Weights of a small GPT-style language model, trained from scratch on English Wikipedia.
Size: 9 layers, 2 heads of 64, MLP 384 tanh GELU, vocabulary 8192, 1.91M parameters.
Architecture: LayerNorm before each block, no biases in attention or MLP, tied embeddings, attention and MLP in parallel.
Training: a variant of SOAP for these matrices, 4334 steps.
Each number is 128 + 24 x the weight over its row's rms, rounded and kept within 0 to 255. Layers, rows and columns count from 0. Numbers have three digits each. The size before them is the row's rms in percent of the matrix's.

# layer 2 MLP down (transposed), 384x96, rms 0.177, rows 312-383, columns 0-95
107:088123115093152127178115103154117140114112119207088084119120069139129124116118122116126141137115134146125179114105089109165128123122127127086111139124132106146105123179128117089145132116139110158123122127124075169119122140125107132180138111113080155142108121106108165134118118106149128125
080:125076139141116121173122118102142133154194148079175141166099144137109107119143099132132151158099106157129169132132158114091177134133121124148187104158124168125113151093117117127159130100138132144114119122164155098148093142109136120135106124123110122112173125127134113127124133116188137134
090:076148106163136115117132120173128105146149146142103121103140107096107127124144151147096125106129137130197132132126124169151116174134084075126139142159095143131118187132074137110148123130079102105122136138126109139151101157117127117140115125132113165088148134137160152142176101151138126120
093:133142086148123122157133071161076136147136117154082121142149120172076140116084157095130125129127167190117164125123150102132161106109157140144140144143134120103140134130124151143093080109152107132141149104124162127109117143131145135123159084156114109136083117113107096137107114128149147151
111:138104150097130107176110175130138124110108134162103137161086113132112147107159160129136120122110117148161159091132130130109157119122096096103139137134115081115155148131150135114133139091105114153128138110157135168076092144146119184134138077140129162165100107134136107161137100079150132142
096:101079105148120151156131141151136121137120110111138110172098125181152071104117107109142144158154150153152117143126132089114183158117136133105098122124102167121097128116113123141145134134140121123123166115087104125123115138119101147124110084145151146181105167161090148122122163144077124114
092:134117136119147112122123157129163115146151147099134151129173082128130151149128072130127106161116090121129106109124099093146112076152139152123178133141157147118145106131117139111141104113091088126155106114159148126113134123099057145130069149146152131088167132137155124171104135151145132132
103:129175163120139101120139133090140115119124124157131137094171104124157124120109156151145141120107104159130147155115107152087112159133149159153137130082127082138170135133076141140128131144135130115136097082159091131149105075105176132110120150115146125106135138076162151112105129163090143133
095:121110175162119129169107148102138117106087142113141150120140079150108078162156133090109129104117123137164146110156110098074151140163143116126143142117149126119139152098155159165097159143126139137088152114144130175141164111089139120106131117153183159149123150102133122105135142145123140102
106:150134183100118105168125166116142128096104107176141161141125112147167141102130146166122130132163171131149150134151094152177138100146125099098118126156143131133152164096118150101124107128133151133159140121111121134116107176151113150129133149169125109113094139157059134144117112158106156121
112:109114182127179058170134129095110144113118118135128158153126123161125131150127189161143121135122135125104141136102109176101159097186125095096079130133110101171143135127131114124144143123092092127106136140117115155107140091163141155153134121113123124105104148118119115159116110131141136103
101:148121116151147104146104101180120158090125101127121126160136134103115161140165162129128103120148128137139161127166176092154111122161116120132128116090188153109069130086085144104145130135108123146130143119134128129139141163101097109148094142110072113116119093112118117142178142105102132138
087:123107156123141132114129098103151153175132129115121121154113094093128124145139154117161101127112098094148136086126170141108136125151087057131184134117134114153162144098143146149109126140082140163130128126158117131096141115097123122177118137143093124111149145128168081158148159165133146150
080:133128150153135109157156127148123095099113110122158116163153084101134159129154136088089106105121117148123112108130118089126147120141133137157175083160129149097109167127140156128194092169160078084124124115113138102160125132159115143116120115165130122128153141140153130117123077121100119152
107:112091131129113141114083158143143156187109146113141139111133116141087138110178095111121095128132126138155141097113142139114138139140136108121093170163134128140109075148099145136139152152151103117093168095139149152124150166103155127098127108172172139141112130113066116111116109135125152091
098:141124145150157148127137133120157121136131152149117171178158130109090124126138148134100153106097128119140164136126134114138105109122114152168177127171166133169123158121109170124155144126178136135136163171103119118099148072148104148139156160155139149130101137131159142116123096085145142178
105:144156136126162126166135152103117144136106122084157106114124123127139153156131146129114141105155126111167186132134136179141140109095115148148138175150175122151089146134126143126110123180147144135135088137142163126159139110141137122165140136150150147169188145159128105130144104100076137094
099:107068114151170137137136161131126133155110136149091090114132129127142099165127120110119181090113173155161112126146133160127105148094086135144138143103074128114107160146134105135107123155140146144154109119119115158193124112127130114167112150139144175144110141133155145114107117165146138092
106:154136124143090145105121107122116151160164148129105123115131121122170104140143124142143114132092126120136116110130166132122118170183102115079109162108167131112174089104147092122173149134166096086116147138098107134130086099118100146100136146150153123115136157130116131135126096178152151083
110:101153123122084111150118123152097139136088108149119118150115159112123103139091134095131140118121083176096142103115131152133113131105110164145137152110161173141117121114089154110118123129161131141144106140108124109117134115083112149170143168114205142161110103089160116134145099095107143099
093:125127140129112128122085107192132149156149127134161170118140147104099112140167118136083122107110155121134112178134159117108129133177149116117095157109119118131145101134166166107160175109133118161146149157130141091134150170147130129072126134164116172123131116115119141143133098146177127112
096:127125085111116142141112159120148169151105132121138094079114088118145151118141150113116141118094101115118111101092147110183150137142168113094086075115121142116148098124116126169143154102142113119176154121139127146121135117149117153124168120191128127103132087110148147137157142122126111182
115:131102172131127092085106100120088088121141138114150144150136122133168099100120125125099135058146128146166126156120116113136115156157095146134138113091166107154134137126119141123114171167078098097093131123153118116106155133085159133123116141112106162096143099138144141135083151148116132101
091:113148157104102161148154174163089134107144137147092129167140148114129150128171072097132107171133089143173133104139175129116159154142156101130129162157149165154138116146101142119158117138110124109099125087127120088114150111119141108110107146138135150186148128121125152124154105128142150123
104:102105139101154096155134154112146137124100123184147130147130105108121159132159116088121156118171129136119156143134127155154115118137111141146110115128132193123113165119125084081106172171147164144079119144101116150186149124149119151124115138147123099144120114162129115109175107118134094146
111:153152103149103123099163144143093146140171116167093080154148120078159127126160166093121143118150136131083115099128179129132144123124130152109135144115123128110093158109102134160139124118111178105170108147133108145138154138165105130143142148105106131140167153117138144112180120091091120135
084:129145140139129159139152118126160168121149126127081115170114104123125121104152117098110113110126106111138110114121145122126120202188158094160163162128094150190162147155114147122159136143139125106122131095126147150124131111124141105149167102113130147180134120130129174119131075119101109128
109:130131128151141169104157113154111156102126113119121112142128092139097167127167132155135152128135131128108079137141103114161108161125112105117153153200202090147140120126099115146085141131174128126116156102151137116168117099113139099138140173106163147133111107128100124131122106109138163109
093:107143128144121124138134159145101139142179119115149124133065118099114147103174115114153148147115127121120163092124151133117125149136104122072152109182126116095183087146127106142079136136122149149135113100120126144091129142139144144149165114144087115142149127113153094165132099115121144068
107:121161114075137114125116129125105170121144142163122164187117137117151124117077106156131145133149128128138154076119170138122121136107146105119122132097083108143157100128096115155126121095102164146158160160100148138137142153107119133124161191122115133128093169082097109140149141125128105133
102:067130150141078099109139128154082166137115143157114128145135100103109133108090113093113145116136134156136152147140149108135142109140108128102137084128132129128170134088176109140138124123120125145117159135153122144088152140097118157157125075105112125094169089097148147170089113142109158122
098:140143108110123114111091150120127161156129149112124131123112098136091148108126121148159155154095081167163133151084128130087141121152150122141158109165142088123126075126101173110139164149141120122120123112164150164097091158092156141114091126177094147134134118091126118092107108126106126120
115:126126160108135099156111126091126082145150122103139137133136115145143114099092126133100135185152137130151112142106146121140124097118138097148160139148127137085108163138163159113150137137163113106144180101145138141113139143164175107115143099170157145120071113109094161114161132096103081131
088:162143132138159163116123130107165197112138096121122156132129124106142099194130135130156128143114120119122112112132164107131103135157162162090069133144125096133079106150113155116122161178110146122166151119144112114106156129100147122108093108148122126145120082098129121166129146126105104121
107:135099147154110145167139130153131127122138127153172139129158151118171106141106124147145164120092157090184109124115123134096113146092092121100085095086117142156099120126124122084140153092135138133130109143100168144143161113110121122158139103141154148135102109108159149148087163132136091176
077:120131163115116097100176133146140149136100124120140136121177082159139136138117146122118150094139106176123150095142122098103105143135169121109180120109125129172084108110133164136158124092121113107113129149125115117172154179103134120136119174173137147150134143105137151097143121109129151179
101:122158145117114146135122147123153151164085176144141106129117156139123115167143131132149142137109100134101092111156142126146187164124138104142121091160102128126140142142101148176120104123092126110116154128098160157112092147162090084114125138110161095105132162157135162138145086105079119128
085:138136163127140153095136141150132143144144108169113153117190122152116140114093176101093102132144161104114147115169121169123129158124155142148184168107093123122114112145082108152131151103155115146121135176134112138129108163151129127181113129124138141160130156145122107153117116181135101122
096:147157129097134149152148169111128131139111129089147140140111134177114109137140152091110151121126148120167142105119139134095161149134121084163162116184138121142132128127177127115125089105111109080144158075137158146086097095107101128105116128116129143092184136119100120130147086116109140125
097:124080128133156137145101133127151097157100133127114135173104097169118108119122104162174165151116102141132161143165113129128131146149126139091143142132135117109129146134121120145123160124126146114102116125116093135098127133112096162195126172153105148129179103121102132195088180112123124137
101:153130099114151103131107140146158137094207078118113111111136092163144116094116138133166099128146112079140140130118131126096141124117143119116118153175085131078148121164104102150138139130089152132139177113121119148145116154153119148138132110140155145107109127153126163092141139102078135142
093:087116127093130126130136143138141139137127114137158115117121068121160140093129141082107115147148134110102154069168089100141127151154121099109147118148108143150130092129156082135146125093091155124124115118133123107083160115148129189123118116126167115120142116118131117154190083140126153149
091:106138128105080170137113120114111116106169115115153127118125181170133108104129121108123158130129103108139135120155160173116170150128071167124140134140137131083156086093125130141134097101133132106169102183099140117123125165149130155137103116131150110123126151107108151165114118171129169115
081:157166148137140124116073121162100137104146121133136126122136111073096135143088110113137147161102108114132156121118191108074141156126119119073117122097103159105131139082112125127130112138120116126157139107126121148118153151139177142130135142133071166191125093133115113122155107124136135138
106:145175161121135122060108165133084156130156112123162148152106158159158160158131154093169140142119129113082104133114106113165136117121123154148116124135120152149123092122091137113132103135095102147136136127092103135137147080155120151098100149140115062160140136125161118130131127110124130104
103:166119126121119170084111097149133167123136082172128135129146171164089143169118097099142116122152108148149142143144127088104160163120121139129106127144160170133147152106156137159139085117154106120138138127109150082133136135141131129166124106094146135130098124097132129082187129133159154124
100:126130175136121111110150117116126198171121142134105140134132166165151113122154153112145103147136108093121099124115161112117130079075130112116116113143161176111113108105149119115109136152100133130119163084114107123129115150101109138140090148099136113132151112160146136165149176167138175154
108:176102159145128107137106079166105119142129136105133145169113178171116141135128151180112099084145145124121132152135120135145187106132155120096100100143139135150106132138117171137130146089095112139121150151102155163106118134131102155138117129131115135121191121146080110120126162129096134111
125:148125123151133111145120141148097150144093117152099163149126175154121121106098130074153113135161109170109152119099159142117091128083111144142150122100180134144147127117112146147063096130105132091116123132127079143127097110087160152142126160123161142133129109145127141140096164099105103135
101:116122151139149112143155164115121158107148082127111110119131073099131174124131118181122145112115113162122156116133120144122118137186125062127117101130094161151097118122123134099170146159136155097083136153138138127154119131149183121133094108164149166109105126108172139119120131134132108139
110:120158158145111112128133141151122124087142086142142129126104142133100157149129172143112127117129119118185165111099136103134141151121123154115157179160108129175140161124112123143107126157129122170129140105102133110111094158117121069161107098127136102120127116109074163122118086148121143066
085:141146129136104144157143071079101068108141103088122132143117162095120124118076179180111138117115132154133135152131090103108114130137131116146106125148126147101106137151114089143145094157118119142098100169118116115100117093143175094106103122127098137119167133122124119157105112097136113140
101:147089125125156116119126134178086095106146141112079190102139157148094132102108156117139150127159088137105145116090143110084118105133109145121150169114158142157095126121102136080127090132149138095138111137096129134128140124071166127113123128149123139142142087125136115124115140097168100124
095:145125159115114153099126134091106123155145132117133121142098140147147136130147137167139126163151175131123127157141104139104054149135155100130134109119115125103130117137129100141107128129131141127144113134153123179191109129087163155130045111127114158097078089135150132124116154115107093130
098:126182117147125149178132139142134138126095117118146132119116159137125120103120083094124137115114082185147143102096135174119153128126147149177154138160154110154110162102131124134120090159103132138133108106142116107146149101083115162122130168162138118139169113138109102073119099105100144111
128:140124116113141117116119107092134130130127160182118146098138132094122179109153102177112115140150144116110136130147134120148076146129136125153094137122115064106101174118117112130140144114162067131136109161120153125148123124163075115139129187117126138099099131146124171122143139160103145094
099:202161133128143150069086150137146188144152100083120141105120165144094132119131113112153134154124110135124105142128125145080123162101175142145113164167099140106144126098128133139127135129140139125141134146096127085126139152134155142139114129088132157129157110104129168147155140104116164120
089:148132155123156134142157109080124138127123151132130131093080153135121122176152130146191155161112090137141164133144155123106175164158159131100142118139116143148118157162151111175130147109156146110103091139116160150141077120133083146110113122165102080111114124144109157134135140128116128124
083:141112125155166130133122120172159125125137141153103127143133134161142143108130097123095128136132121127149132097128138113107177118158118119112123167111123132108197120147155092156147140134108129112125169152112141071070135153130130180148129127108090170103177132118129146157125166123168108084
106:095093156158116120154125109139156120119110146167112125138123092116144091157146104146104160118126133195140169138150134109159111145163129106105138140085134149165094172144109111099141127124163122119094116135139114119127131160130111091102115150141108140108097152108122171095064114102154112150
078:134108093107129153165154127111125115064100109141132134160164119128092144141113124131132174164108108086112127122128120094162078129138142120107094142145116130132145137156148138187120140126192162148126172114146147116151119112123134143107106129065130156101135162141085125113117133099137149135
087:132185144112124145130107109136150158085129117161135165136102076146146122124114130139129174114105067140155139139142102126121141133079125108117133137128161118130140168137147119154097137086111142170131127112134080123092105121097075159082151134123157101138140119165116117159144140111088137123
098:147109122144082164107116121114144119162091129129124158103109134152129097083144133133130112111132151110134159144175136130112103149123092173147101134146168108132176168121105162133118140104156102147128212139121130109131166142089114152100142102127127134159113140118143127181150101104127137152
113:152137118150097157080100110130149114136130153146119139118112106120117143097130093114113099150140136111144134113106158121134096140145095131158120089127148122099119089113067129069120131142150099116153116116123183139111112180100106159096141181107105159139108134105089132152122096141130108173
098:129139134196111123075124134188098142093160112114170094118119169134102124126116122118175095127163133144138112135153131128144149134135158105108138149143144138121110126140166147152121136179092126129183129145133167080142146127119144159158127119114134136087117128145118103148155157107125095096
089:131085098158071169104096168142113108133158151104125130153145112137138133127170138120137115128131127130139143162099103154182131131116069148124119166119143107073093158113114102134130120125147106170165142145117106110124136144129122108182127131142140150111071130145118149090135139153129125161
089:111141079154127129162146130096126154109119151099179105098143149142104106134153121122129155146113148104153109131173126094105155118119170100166142165157146153091155175082126100138113115090145106108147084133116120124125117080127117093115157152137130136087131117132126112121108118175125118090
123:099131145113121123108171116115123117139081087146117110127113145132143112143142141144145176166103121131135125135141135100144157124072145123142145133107098138129119170126124132144113119142127110159160120130107158139177199109115189157137149157117136097127124070151146130170082133098158155127
091:138134148159130112117163100125125117138156083179159166139127116147105123149163145113118109103097140125165117137141131140194172134110110131126113173096117165124124168125136129100158159172125112116079115119095112125125154085115130132125117117124116168110157119128149143173102096095132171137
096:121172135182139127107101107186121118159140153140131162146130141098125116149126154149141151165075096156163150097157164116098157113107121154104112098117142124167149151105105144116125148155086129135166121114119095115111120108134154150104108185124129129157146105085113142114118121111122103104
094:130150094137103151175167126114140103142146130192138148126147122113154152115140132126117147134127121109146134152122142109176120132134104130127157116144128187121112195134086138134123114102127138150093101102073124154125094106153120128140102149070162145104095118146091136111118159135125144171
147:134109102056128116107123149136154162132145128150131123141093101194110163110134106137115117144138187123170110131092102128137118129154152111127138133158102146083166099114156108149132155104129123122152137153120141152148115168154148127157134081154141128114092112114108103158160173133123110137
# layer 2 MLP up, 384x96, rms 0.226, rows 313-383, columns 0-95
082:124124144120122097156105094099112109083161106193096121147157123132103138097132141108141115150146150124120113104171129125100143108119099142110146107145121122129164130114161113070123173111135161107080116109142155155153152131163154122155134127132112150098129126095108123184147163089101103132
092:105123125142149089147145151167065104140119174112102084108129137157138115141093123122126095116140117131147091111119145069166115099147109132132162101130129133132167123149187098140143157143128089127129162111139083102145116126111133124120153149137158141136108108154113079078117129113123105115
097:149124145103131160096121168111125128145130106111142152104124150159130105112089151180103142122141123169122111082172109102143135137107130119102090096096159161122101151111105126158158149179149166148131148148130097154160141096118127139110112093123150175105100108134113158155121150129101146090
099:093128084104129130110153127127120146175139132139140128132151115109157139114121122115132118119126105134138133086178087117116102116149126155130174111096116174133107106134097107143088129114122118185108133117144111098131198134140118157109108123157133156176131174116127135103072100119094156095
096:160158133117139151149123121159079137181116140162118089124130112101100147144136142152132107131171118102105099150086073111153146135128111155155144136162126118116146112154070091120120113127149108113161143145112127125111142091136124112120180144092089151108139124145093066130147139134154121119
087:110108149132130147121139120153110117110121143132122112075113128117094158153096142121142092168109175174114126108185090129081147129141167127159081112124087178145137100100114113115132159091142133156164168124138128163147077135118128151108132130137163139156130148149120115121131114126111162113
109:162104131107084148132136110144078139134131157108109131085097137090131116161163133135092137118059082173107127157119137120141132143130116162108123090132145116141117168165123128129131097147166132121133163113126127152110153094115127126126107145177116118126109110171128144204143122126145124130
103:166161112141121137124124150100143118095140093157096093098126110134117124137169085089107152109164131142147122136126118117125112109172150144106110147107131145095141142109106139126083111085142180095112142141147159121140156090147125115069142139154111131106134172095151121157149115133100073134
088:158134098116131178071114126067131105171161128121111131110166158111128126154162084130125069111149101107084089131113109109131148136121083135107147123148107152140148144137103110164129156105118146124165152157119090129136175126149155115121152121106112169130103129103151132122135136143147137137
092:122093078071133166143121153094120110121184144154154150134107173136103129128157102138109139143142099125083100139131110109116122142078108095135127167095120135132145162149153131127052121134118141139109106157132115152093133128123121141105143116136163157126175125108153117126167151129144124144
095:088128113143118151108141098103126137110092117124097117131168111076145127219144095146156123154115116162149161146152101142159110120115104136135150138139138126187130140131110123120164100151117177096131170124145127124151144101144122119131127133116174127118155149113152094139131140116073112121
081:134125120156126104185095131122133139147151146128197107170125118165119137096111108178108129125120171164141134156144101094127106131120159154100139165156130098118127121142108128093170157096098111155177116122164102127119127132156123142166092107173152124131133152146128145118138123145125111093
089:083120145120157110138090176125157142127169129149093157143143134098136092127083148151167142179166113141101091126074105136130162124145128110118086132132121124147156143130124111141112151071115182125118142105162098135106130136121095112122118111107097168097112126125133103135127153158149119126
105:081150140138137096105144116058118121087156149124142104146113161096127141141094130193128149129101142118110156134180122110142139151124147186134122097101109147132115147169126110181133101157136114110132102151148109123110111116119123118104081100136150155101101126131128136129147103120155111088
103:084063118094123097081170106115129190152144179137143137145109163140094084108149124098116151137124100143115126131159111151120132108173151122121122149157110095100131111165129124122125130131125132110153140174139106107119137127120136090128100139188134148090098140118126145115137159107146127132
098:099121142161106164106152112128114105107163162072120133147098142116129124140110111154081135080140133152153120086137123125136121116111114132124123060127159139134155155155112100126153087137110131151127183106168126112155122109136165154055149121124118116117145129150125158110121150096157140137
110:136048118092151102133134154161128112076164150129108146136124162112121131098141128104099110106058132114126115170111126122171131115111102116136144128128140121066116129175129082135112134137135098117151117146102135107119114184158083136118116148151151135113112136149135110135142136153149127145
104:121149134088104099158117135129112092160097172096113132098093113136105151125111151161121111113159127131099124121165124139085134149134158132153140107148166106122131118117115094167131140105117095135128156101173101106144155143104128126153086115132125126148110121154096087101086129125052158146
099:160121121117147146147147122130061142101135117126096145127129158134156150119185077152097131116149105127126131112105066170139147136141156162123107088125133141100103104122127108167102129091163110131082089095105101128158117143107106135129153133141113138100120129148098122152110135089118173131
096:126149138118157121139108130107137105096072140112099075113120113147153169113110118149139166125101109194138133130129117107153155127102089148169163076095173152161107141086126125129113113151139150129108142110097121115143136064114101136125158146121126112114154127143093142144102140153107118131
099:077119116121174125156112090118116178149110183130136113133073077109134111101106096140095121107115139111094127129130144172127127090130089115102120159110103125153116122146118111096101108151117150161091124123133144157097122129142094149101122122126152129123137101140158151157132130101188110105
103:129127134079145089123138120129126118079094120115164114129117169147158157141133107164087123114139106120099151096128144119149103110119139184153152109099061076129139152119117106107084062137152128125125111153172138119127154168139115146162141113149116143136121147135145102126151131137139152118
105:140145118129128098139113126080120122106121088107134138138133112073165155120109170142118121152154133152073128123121095111118140121168138131100126135171077121171142173120106165118138127126137139127136148205148106132146153125089163103123112102128133136080130125140105108108123176141128092127
107:137093114175116129103151113085148089149117120101112099144122160093130145136140154160149138105108156153118087107126129146151113155153129095097123094157159137121126131122087110138119097076152152118168174117159107087172128119131135085122109135116128145117124176085151102154122139118116156148
106:155140094116092123095107097096132104132135138104168145162141112119143139090148163163133144106156126123054135166110110122118099122168166112142105142149111132126075171129113119108173114124109132131165128150125132166122155150151109146175111108139160139118099133125102123159098144125118084129
115:080114157129138142128118134112162079135134127104116142128090145123121109107124126118154103117161149105122132149103110123171112108134090171111121171114124115106131111098200102103094123125124157115130149135116077107128129121114131061164110129117173116153155164128165105155171125144148133139
110:103157103110127143073121178111125137133151142161153142167111159117106133130110102169097098093094127166111107144134096103103111126106140175141138138113116122141115145171149095137121110148173090107085136106133094128107171097145109144143113138121148129112089106166095121114157153116135151121
096:132087128086108130153118157165130131109114123137139159141156113145148114072112102141142162098140143123135142161168117118163099109125102107105158135104142124147112152140155150200094167146119090131153086133137138130166187129091146130133110127124135122132162128105150137111115123091119102171
105:156103134143138164140151139085096122110126129106133101114107117091146119161147130135080135121137125123129118135108133104133118135113116147141123117138089141132110151146123136159149088102082127132177121178113093143124139122171081112144120165157122141190089131128091159180147151121079098157
111:142091132097195088153105123096176095109106162086143115120098150159135141106114123124158118163166140120108101123138125085146141135143171166144136131130113136107110116117110104132104116127095122110132098109112124095150090118165147099143121151086105103135135140142128068120123126146090112152
100:141123106121138160130075129097115138147152130138109077162099128127100097107107083157134123156161150148144094113104110138188175131137117125129127163144104150145161142144146108132161155158100154147130126120087124205120133091159108122126143121131123086128129141114115126175151130119122104120
092:072112103129093146124121132171153108124118156122114140111148142077137128171148096115121137082108119165092140129163126124103119128086138118081133177103106138129158103187116104138133104139092146140142086123126134146142142108099109156127088159113114118126129129135176151163157098132135126156
091:106157116092096119172096096163130132140142126125120108071140110119140132151148131147148167094095107171117125166103091102119137131137131141163126048116126155150077116120116111176091132118130111110077143130144159126118121106111112135095111178114130130147121120090134148133134118139111118122
109:136144129089128090151131122156129103134164140156089133099116122146153116147158144162129104138156139132153115139153098135097121142103130145115126146104110115117134111131143192092171120135151106102114124136138105157122071122083202148098123102102088126070163106135150141135094137135130136136
098:133147135109117127098167116110121101115116122135155104114061109164123133195110136133108126157095147159105097127092121094109136075160113162106122114114071121120112132109111134140106152125166139125126139072143102101161140104146102110134107104143125092127138141109167105139124131127176099114
090:120103101162114127130157115122133161169096134140152143112110121127077151109120107103129095127124126166111128164149110110131151107095127159152150116149101169144137137160144076102125152120193144150138102140118158147134143145094123147156099123152148123124104201117129081130112126176140143117
103:143160126097100150108123152134144083148159147113156096133150117134112099113132138119111079133158131154110092135146118150119110141102141121108114143095130148164101112135142148189096175180164089122106151129126136094161110120129131113107121094135120096079149167131114110181126120116155139096
102:106115112189131087102147095089170134164137118144137124124139131119159128132108123159137119147129168138102111110156134119121154097076170100093099067113134152116143150114136099117098150144203115090135167139150119128134162152141099117153136130144122163123143145143138126096118130148136115141
098:154117142157084127110102110155123101167079112136139092105141092133118148137135086162103066120152162105112113149148096106185143118130171127138128084157148138136138163099149113124131127139157151102154133137150125113121110171127138150113151136117151072141134140118139081142152125154153132137
108:189137124113110143131093107113103088188119148123130122135092112081167143140118141168116127105137137132158111121174124139127115130129103130147153116130087140118073099136134119075145118147083101139102124109115112093128145155156138108092121141140092164151129115138145114137061122115141146150
109:118125119118107102111140106143143130131162113115132098102102109095120176154129110116087094134148114095096108083123137104124142099097154124132165152120145149066139137133140149097089152094126134169077121117142156159180105107116130128116114142130132168137110141153089096150125115134117144186
092:109141120117126157217124111126157131151092130126087126120110100100166139162170157133126139131132106129125163083143128144108138125161130120100117143163112068133155139149137114136138121131136104167121174126154106107154149099148113094106159085179131133128104130120112179126124124147125123108
094:101129119136122130112146121074191091123112161131150122140111159146126163151117156128124141148147130104111149146120117176141131119139151126129113094144089134156082097162060150141100098086140150135146145151102085145133091139135123122118142098108129143103141157106139116171100161095125105105
099:112096147131098112148167120106149107113097145112164147098134145126133133098129098178134118128107156115122167135091113141115116152103100088104146113133120177084126123137139097164122090083157137152142088121115149174164153141172153117145156112139098141106141132101122111116120082127165145154
106:109108111110142138129148124116126149116092126119120102121116133125118118123173170138106123117143132128175162108124126132148066116111174157144151138076154177138136095130117079106117120151122159089122146138128121146157118114093108122115104125074110114109149079162173108174107120136149165151
093:132113084123120136128094159122144113177132156125129085140166115160114158173102098126136091128161144123127072161148099165143134107152163128134111139081099094127126122123142148139088153123134136115070152135145121121146105152183143120130131130084115091113161157147115157100138141109124118131
098:118159110093099155118191139128131124137190113111119136109118137069158143150096128090136100109121091157142084115097135107120103144136110142106154150101108110119146156167136123118117116133169157158132130176152112106174147137148159139124117094134135129142080113143142108133163091119113141117
112:142111138126074139113168179158084117092183100142109140121135153131136155118133106129146158153136139135102162102101091144094112065108100150099129144091132151150139108135121123140147128151180134119135114097110085080163123101106148135119140126149159154127098142154093118137108133127124118131
104:116165102117141136093165141123128141140110130129109146142133136109129107170115097137143117115097087146127079107115116105157111123116117142153099119100100117084156161177137112148090126125117169108123109137134182172107101155118095102128106143193132103102176119121142141138182133144127124146
099:102145095103127121120137122130127115221117154116112092117114140101166135134156084141123117113129127148102135154105131165095130092122161105105111145111112115139142107100134145097125113132143170126170154110142134116156156106116121170100138122151126142184120088105155096132130114084158111160
086:132137146077103094131116125123113179160129138084113165159139133155105146129113171157114107135137079073077142101102150148132136102091140162146093153172122102103109149128107134161119155157115130118121117135145094134125167158100133159098153120086129142106115141109144127119103101135107129133
104:138117172130121141161139135179088101121138134100051133111127113160133160132143162139128144159145144132112152121116069170127165103145094140116122159119113136137110107097139101105161104153153104101123142141128120106132152119105149116147155129148135143146144162183109127150084149108083140146
098:142161100126139132140158114143101110136116117072184100133130114141136114113103102144136110145167128146111104154101135075168154085135084142110088097112173100121121155129143152168132138124141149108133097139144132091098120135189112133106168155123155102160151124138147139149133117147096117118
089:127116094175162131136172145143155098078178129176080103137136147117124131124117103120120160143100139103101135166090095109127167135166122166112160171113116101148144142149138128120072140138152159124111093136135128148132137141108122150141145128123100099141118141145129089161132133157133082133
113:166114106100107136145120124134133126137113169111155131135103126114118089119131086180092111087106092155101129103162138139122174128104109118157115108132181134123098134142146111145170149122184105085133158129152171142149117117123171114170108159122168148091101123151124121132129119141132161127
092:058108132152153130154156102116137107109136181115142144132139150094121162128114151141124111134114155144130128125121157115159131098124143180075100104126134122130120123140151119136133113146143191112106149151146131170160105159081136128161112102144092125116078126148127111127134136181173118113
101:148155129167135121115117134147094167155101120129126172113103092101132146112144180092115118106145096138083117134099114119153127109088147166161118116154104108092159120138137149099094152141144173107167150137126136090157173129101161094161096143150174105122110116128129108121114139139118110142
085:139143135129155119161145119110130103121119114107112113132118134081159118106152151149112153099117145183167155095148107099140111158116150172148132140152170123166126158081175187136125111119140089116080152136141104131152159142106139095118173154116137114126145123107133102133103101158107123158
109:137125125116127100114099147159118151126122137080140162126098161130103131115136155084115096125148132123089074111142126132147124111123144176127116158100143139102147099114146122126118109131143096107137086159109124125153188189098125082146143155129185108110077149130146113121122125161126117095
096:109148156100159118091083157166158131131141148157154152115120119138139154101105172133129188121183088079127099137117116139140130125144152122150117177157166088114119133130139106112157116105127097125158152133147105081159122129119107149123147143139118124113104159104130113091126105163131094112
089:146101122111108120101102088159139091165147157115111092111133109079082136123149155111139100112145180102110113102114123092131142126154113138148123098160159145056113127109137126150132080124121114118146139107098161139146116118150144098089173143140103152129091123125161122138094129156147115117
102:131147147138131095127137119122135102114126153098152122112149100156136146110111122107117161156162080110109115114113107189145113087105129135124150097129092104120173110115111124122099168121129131175085106087117067105102094111095134122136103087117151123117116145114138116128069158137102154146
113:121130074127126133145158106121160083132118144089196124127091112131117186161141139130135120123172142116108114160140111173133142140161172122142114114133140130126097147112084104125121146156123127128170127106111128119179131096131171147138150096118139108116093113166112126118086163127160147125
090:152170125105136102148113120115129132146126148101090120164130139197157126135157110133169164122083139132128150109116150139153167087117132124142131135113121109132129187151095099162104112145119127110153122119132084130135134119138104091071178136125127183091095122105146127113100101128142143128
094:096163135107105084121120114121137116144127116111114108082129115165177153128160170117068147128094132113096121112137142159155150112175137140109121108160160145117131132139149146158137090106128140090143142137146129157113113091157153155071151133155086114152148108147125088131133137122112111173
099:140131117131123116152122155127170137139157158159119128120098125145119102139147154134142113095154186157180131136138100119077120118086117094146114129118106110151084155129119122086108158121161107122106102177161146113143108101110134145112169166161158094169145122105135112102115166160133121124
121:121163106153103106113176097122102138098106108161158117138107143142152121124134092120139122125122114112127085128078081133145156098124182107132097144136117114156158129162143134153146138150141164105148104103126103136165106088113141115147105109109139047144141139109086098124149111123144142138
106:144170074132138131073105124108143118108083123098141109102106151111165159139159123154100101079131098105147134180161088125120100125150169126105131115161127143151132099116148096120113099111108132110140120152114107145185154113119128127132132163150112148094125118128117135089124165131112102093
093:100109117115097146106169130130149161112106120101131110124071150119165137107139095098123088095119128183129101179177127096145166151153148175158130131120091131127159140137131131095132113112119132125138140170105139097085155121133101130142144138111115135138127165144103124134135107180106088127
092:116138135115064141166165129172164075127087113115081086128136133102133123145086098164106122129124106125124099135139120139139144102134131130159118125123110152144162152123077141108146122114148133129151155161092165104138124096116152113129110150130137192129163154132134132104109180133127144152
111:113133119123141124132116104128090117135160181105143106109140129129181132109154102162150135114129131139158123119116092167117108132138074110123152137148125172118109105117113142089119127106114077156090135134151160123143176097150121130102106099084104129132101151101171143161059114150132128146